Part of a small language model's weights: width 384, LayerNorm before each block.
Each number is 128 + 24 x the weight over its row's rms, rounded and kept within 0 to 255. Layers, rows and columns count from 0. The size above them is the row's rms in percent of the matrix's.

# layer 6 MLP down, 384x1536, rms 0.0193, rows 214-262, columns 1472-1535
size [ 92  89 102  97  94  96  97 105 103 102 108 117 101 101  94  94 102 113  95  99  93  98  94 113 100  86 102 106 117 107  99 109 121  95 103 100  84 111  98  86 115 103  86  97  94 107 106 114 102]
[[131 138 151 136  98 181 144 141 142 148 130 133 135 113 120 126 127 132 141 137 133 131 106 185 124 147 115 142 109 110 134 207  66 124 134  89 213 118 113 140  65 123  39 151 109 138 144 130  80 134 123 104 134 102  98 197 137 149  98 124 172 136 128 235]
 [125 139 118  96 132 107 107 131 100 133 111 131  86 102 127 117 136 120 125 103 116 154 136 108 122 113 138 236  71 128 154 173 178 123 116 123 209 123 118 123  80 130 142  74 160 116 120 134 132 125 130 217 102 186 152 133 127 109 138  40 139 126 112 111]
 [126 115 116 118  89 132 140 120 131 142 146 133 134  73 118 129 133 126 120 113 117 145 120  66 151 130 127 127 161 115 143  78 132 120 126  92 133 134 144 136 105 163 106  77 156 131 130 122 163 125 141 137 142 160  94 105 178 116 146 114 145 129 112 254]
 [131 154 133 131 149 131  84 155  47 152 138 122 120 151 138 125 123 125 134 131 134  72 155 185 150 127 127 145 105 132  68  15  92 132 122  74  74 118 138 132  41 149 102  97 114 153 103 106  62 133 108 113 146 127 148 224 151  97 125 172 144 148 137 106]
 [133 128 109 144 137 141 105 142 104 100 131 139 197 149 125 132 135 140 110 127 153 120 116 208 117 129 132 161 134 132 149 106 111 127 125 162 144 143 125 130 255 116 108 115 110 138 153 128 104 145 116  87  91 123 176 125 123 157 131 105 127 113 158 161]
 [144 129 131 139 122 108 108 122 183 127 110  92 125 112 149 107 124 107 105 101 109 153 115 207 123 138 137 120 179 138  59 126  84 111  80 113 176 132 100 135 134 116  89 164 111 158 134 116 101 107 101 106 123  84 142  53 142 116 150 117 144 107 139 157]
 [121 151 125 138 100 124 102 121 144 103 121 124  88 132 141 134 121 135 130 119 122 174 100  64 135 138 123 204  98 132 202 217 127 144 127 111 161  98 121 136 166 137 139 143 131 114 131 116 116 106 132  51 133 136 102 146  96 110 121 131 133 129 112 128]
 [126 144 125 127 124 132 111 126  55 121 131 126 128 113  86 138 134 115 138 117  91 123 120 170 129 119 114 167 145 130 104 127  86 118 118 136  60 141 144 135 164 135 129  66 117 134 127 140 135 100 113 137 142 112  93 181 120 146 112 106 135 122 132 208]
 [112 111 120  97 161 131 112 128 140 151 138 132 105 110 106 124 124 121 134 141 121  99 125 148 124 113 147 174  82 126 118 119 169 125 111 156 126 138 102 121 163 104 210 107 119  90 150 117 156 146 114  86 129 185 141 125  96 128 131  97 134 122 107  61]
 [128 128 123 114 110 123 135 135 130 136 126 114 177  93 141 143 134 141 120 148 124 152 139  60 128 144 121 156  71 117  99 130 175 159 100 145 153 122 103 118  84 131 143 255 183 117 126 127 198 129 115 137 136 111 179  90 147 127 132 116 111 129 145 143]
 [124 111 131 120 144 123 101 118 185 137 122 138 199   0 140 138 103 114 118 139 128 141 125  65 143 125 132 113 165 143 148  65 127 128 126 150 110 115 124 116 163 136 113 145 112 130 109 120 137 137 122 140 116 159 130 132 107 139 139 133 132 132 124 135]
 [138 127 145 118 136 111 171 133 213 122 133 131 220 182  94 134 148 126 141 132 134 157 122 207 139 141 123 120 117 127 131 175 150 148 132 121 131 129 113 108 114 130 117 176 151 151 136 162 138 144 124  82  99 141 127 163 148 135  97 118 106 143 117 143]
 [134 126 128 144 102 156 118 121  66 118 112 122 101 129 114 111 129 121  98 139 133 117 118 119  92 126 136 112 127 131 172 106  44 118 118 103  82 130 129 118 176 131 156 114 128 150 106 123 173 147 150 139 122 126  88 226 139 137  91 188 135 122 145 117]
 [149  85 150 123 127 122 146 132 113 162 133 133 127  73 119 137 132 111 131 135 113 112 126 146 132 111 129 114 148 113  79 158  63 116 127 150 135 110 138 125 129 134 155 138  59 120 124 136 163 174 132 100 141 125 158 124 222 120 133 100 125 146 139 126]
 [150 157 126 120 118 159  88 128 144 131 150 124  95 132 115 116 126 167 140 132 136 151 124 133 154 137 118  42 160 133  59  86 137 114 116 153 139 123 152 150 110 133 109 101 148 118 155 146 112 141 153 117 127 178  72 115   8 145 135 170 132 123 138 110]
 [134 140 153  83 160 121 153 101  82 138 125 111 119  73 127 119 132 133 134 132 106 171 123  85 116 115 107 203 113 141 132 123  98 118 127 140  84 112 144 123 121 135 150  55 144  91 153 113  91 142 142 148 128 163 196 199 111 152 133  58 137 112 180 161]
 [104 131 140  92  94 102 100 135 141 107 133 130  99 135 101 143 132 143 130 129 103  93 140 157 133 123 145  76  92 124 107  69 124 134 127 115 168 119 109 137 169 108  67 124 200 125  86 134 149 124 109 118 103 121 148  73  90 133 108 111 124 128 173 102]
 [124 156 103  76 133 141 120 143  47 122 118 127 175 153 111 145 152 139 106 131 117 144 169   0 127 127 121  41 142 144 145 145 128 129 111 187  86 128 126 125  89 129 102 175 111 128 140 131 110 127 122 189 106 189 143 116  87 144 129 107 128 123 133 116]
 [121 136 115 145 115 127 101 141  87 105 133 139 113 178 113 131 122 117 140 132 128 144 135  78 108 122 131 122 171 123  27 120  64 146 131 115  46 109 143 140 144 136  88  74 111 167 126 130 213 134 114 225 130 155 125 155 176 104  95 156 148 134 142 209]
 [115 146 153 125  76 130 144 126   0 125 129 113  83 101 157 125 135 135  87 111 121 150 163 184 140  99 132 146 114 130 122 103 161 133 120 123 204 135 157 138 103 122 157 117 194 137 132 122 145 102 143 126 118 122  95 171  99 128 137 140 118 142 155 117]
 [129 138 152 139 143 137 116 142 112 123 140 156 152 168 114 158 128 129 137 129 119 189 139  96 154 142 139 143  91 125 129 162 142 131 136 127 139 134 121 144 111 114   6  98 152 143 126 170 132 155 128 119 126 107  86 140 133 151 128 151 129 150 148 209]
 [121 141 120 152 152 121 133 143  69 139 140 118 143  89  51 165 147 119 129 128 112 101 165 148 125 141 140  70 112 131 142 191 125 136 161 156  77 136 143 144 205 101 148 139 128 141 114 123 147 132 130 165 127 116 113  94 175 142 130 132 109 131 126 125]
 [139 148 127 145 125 152 123 131 145 120 161 119 141  89 217 141 168 128 160 109 126 133 122 153 124 127 120 104 117 111 200 157 104 165 129 146 121 142 111 125 159 123 155 127 145 133 119 147  67 148 132 135 124 109 111 159 102 123  99 162 128 131  91  99]
 [135  95 139 142 160 136 164 124 119 148 136 104 130  65 171 147 146 141 137 117 106  81 108 172 132 119 126 132 131 131 129 195 122 114 144 126  65 124 114 122 124 145 143 129 123 118 135 133 203 163 118  90 116  88  79 143 113 116 142 156  93 109 149  61]
 [130  99 129 129 117 110 116 151  78 123 112 121 169 184 157 114 131 153 115 107 131 149 139 155 145 134 138 146 113 131 125 107 100 145 134 153 116 117 135 131 219 136  66 133 137 139 127 118 108 133 117  54 137 143 145 142 108 134 113 135 126 133 177 204]
 [134  92 123 137 118 132 123 129  90 102 116 116  79 178 108 116 143 149 105 141 112 152 127 194 124 124 126  88 108 132 138 116 158 133 140 163  93 137 155 129 148 122  96 174  48 142 146 127 167 141 129  72 123 166 125 113  91 136 135 180 113 120 110 105]
 [136 137 113 122 102 123 117 121 117 199 128 122 142 140 115 124 152 131 119 123 132 127 129  75 120 126 111 137 134 125 121 128 231 129 126  94  87 120 143 130 125 125  60 184 132 118 121 134 148 108 119  85 110 118 100 160 100 132 140 140 130 129 150 121]
 [120 149 150 130  48 111 134 135 126  92 123 156 163 142 175 139 127 135 139 138 112 107 138 103 133 125 134 137 109 128 145 149 124 127 140 109 135 129 142 136 158 116 174 156 144 113 108 159  93 149 140 169 115  70 108  45 137 113 137  95  93 140 114 113]
 [111 122 119  90 143 123 119 122 101 142 124 114 138 161 136 133 149 121 133 115 145 134 138 118 122 131  99 159  53 153 133 114 194 132 137 139 148 116 138 134 173 171  91 121 103 102 115 113 168 113 112 126 132 183 131 143  80 125 119  61 134 146 126  86]
 [113 167 129 127 136 123  89 135  88 124 130 148 148 110 113 144 145 119 147 137 128 120 138  50  93 101 129 114 173 136  85  91  72 143 129  84 130 109 135 103 180 133 137 151 146 113 117 135 128 131 150 189 140 140 154  88  23 100 157 101 124 125 129 111]
 [125 119 121 160 100 116 147 140   0 104 136 130  90 121  85 137 128 147 122 128 133 155 131 116 133 128 151 150 131 130  89 158 127 138 123 145 101 120 114 139 115 136  97 167 145 167 126 133 153 155 128 105  98 144  93 154  21 125 129 139 127 114 126 124]
 [132 112 127 159 174 151 137 140 244 138 116 141 114 162 114 145 132 135 109 135 127 100 115  78 108 123 132  69 154 140 148 124  45 136 122 111 209 113 133 132 127 113 125  86 166 175 111 128 126 145 146 126 140 102 137 162 105 156 165 181 145 114 114 128]
 [115  96 106 168  99 126 120 131 253 107 123 163 157 120 127 149 111 112 122 101 105 110 107 121 124 111 125 149 159 131 165 108 178 120 129 140 106  93  96 118  63  90 180  86 127 136 126 123 141 133 124 120  95 139 146 118  47 146  74 171 140 134 113  60]
 [136 125 118 121 127 125 141 132 112 166 147 129 169 255 123 121 141 122 133 126 128  51 106 208 114 132 124 134  90 116 127 168  85 136 126 113 202 115 132 107 107 115 139 117 142 126 132  99 131 100 122 122 140 115 139  78 100 160 153  97 139 120 131  92]
 [152 114 134 133 124 118 117 157 141 117 134 115 101 159 125 132 112 101 145 123 148 166 113  79 149 131 151 147 141 140 157  56 103 126 122 140 152 136 105 141 109  74 146 126 147 127 133 156  80 172 100 146 158 130 129  87  69 126 142 159 136 116 168 102]
 [143 113 148 122 183 100 124 127 111 111 121 131 119 155 140 134 107 119 137 140 135 118  98 112 151 133 138 131 143 151  87 109  84 105 129 104 168 130 102 138  94 130 113 117 134 121 142 119 111 146 137 127 135 143 114 126 175 117 194 108 129 117 111 198]
 [120 147 134 153 104 141 139 116 202  99 165 139 164 115 114 140 109 121 145 129 138 160 148 142 119 146 119 133 183 109 155 185  86 145 148  90 159 134 139 137 121 128 108 153 188 141 126 135 108 114 135 120 127 123  90 174 113 143 134 184 154 133 138 202]
 [128 131 144 210 135 138 148 114 126 119 129 119 125 160 124 106 144 147 139 129 138 112 125  96 113 153 125 119 169 134 173 151  73 120 161 113 130 138 125 138 101 102 161 156 141 186 121 123 134 128 124 139 149  88 132 145 115 153 139 227 119 119 159  95]
 [128 102 136 113 112 141 113 105 154 117 144 131 144  14 129 126 123 136 120 126 146  79 111 140 131 113 124 156 162 123  84 162 110 123 122 115 108 146 122 111 121 142 128 114 115  97 145 124 123 124 142 144 127 117  96 121  92 139 142 106 128 134 133 103]
 [124 118 120 227 144 142 125 128 131  94 125 129  92 142 130 140 130 124 134 132 130 106 111 137 134 128 121 113 163 131 146 125 121 131 125 155 125 137 144 116 118 108 137 147 141 233 118 133 127 119 121 124 128 140 144 119 123 139 125 255 121 138 147 124]
 [121 112 154 185 131 148 111 136 138 104 138 111 115 218  77 107 131 129 117 133 119 141  77 153 115 124 133 140 146 127 129 148 145 131 115 142  81 115 150 133 103 122 109 107 127 159 127 112 158 108 144 153 144 161 144 119 119 148 113 192 137 125 120 121]
 [122 128 108 122 101 125 152 121  84 130 112 118 162 127  92 119 134 133 115 129 142 144 121 106 123 120 130 144 172 139 136 142 193 129 113 159 119 125 155 135 127 135  48 156 134 143 121 100 187 122 105 107 119 105 157  56 166 142 132 131 142 127 125 160]
 [148 126 137 167 126 128 126 116 138 130 132 136 199 101 133 149 139 124 146 135 114 114 117 109 128 107 133 124 139 126 127 119 172 118 228 140 107 119 111 109 121  89 220 176 102 135 159 152 132 145 131 124 130 167 164  83 139 130 127 156 113 128 119 159]
 [111 113 128 127  85 138 108 118 119 136 130 147 100  99 139 127 144 138 119 136 110 180 165 169 120 112 129 151 106 118 161  94 168 111 157 136 112 120 147 135 135 131 119  61 119 127 156 140 163 133 129 195 139 168 121 116 188 131 104  91 160 121  41 178]
 [121 128 132  86 145 124  99 138 137 160 136 145 115 177 180 136 126 114 153 121 143 134 141 105 123 115 123 163 118 121  79 161 190 137 144 150 153 133 151 146 157 146  74  98 128 106 132 141 120 104 123 135 142 125 148  70  88 101 100 114 110 121 104 114]
 [124 118 145 146 167 128 150 101 198 143 132 119 164  69 144 133 133 129  94 165 129 108 156 125 120 121 134 104 148 125 158  77  99 128 131 101  73 116 123 115 115 148  98  95 132 141 118 145  90 121 144 167 107  94 106 155 126 157 131 167  92 127  91  92]
 [112 100 105 139 112 113 124 145  94  77 149 116 135 168 128 138 107 129 110 113 146 153 137 168 140 138 109 147 163 120 130  97 102 133  87 136 139 150 113 158 108 133  71 148 161 151 126 113 101  85 128 226 137 107 118 110 151 113 130 129 149 132 129 170]
 [117  94 114 147 123 120 137 140 154  76 138 143 148 122 122 140 143 109 130 115 131 109 125 194 133 134 133 135 147 120  75 145  72 135 129  78 168 127 101 139 133 113 121 121 166 152 107 129 142 104 133 157 115  82 124 162 186 140 106 184 139 140 135 157]
 [132 142 121 119 155 104 123 129 100  96 120 115  98 141 128 125 116 136 123 138 129 134  96 199 116 138 154 122 181 138 140 130 123 109 135  98 198 131 147 132 162 128 119  78 143 140 116 131 104 151 109  84 116 121 123 114 105 121 141  83 126 117 117 165]]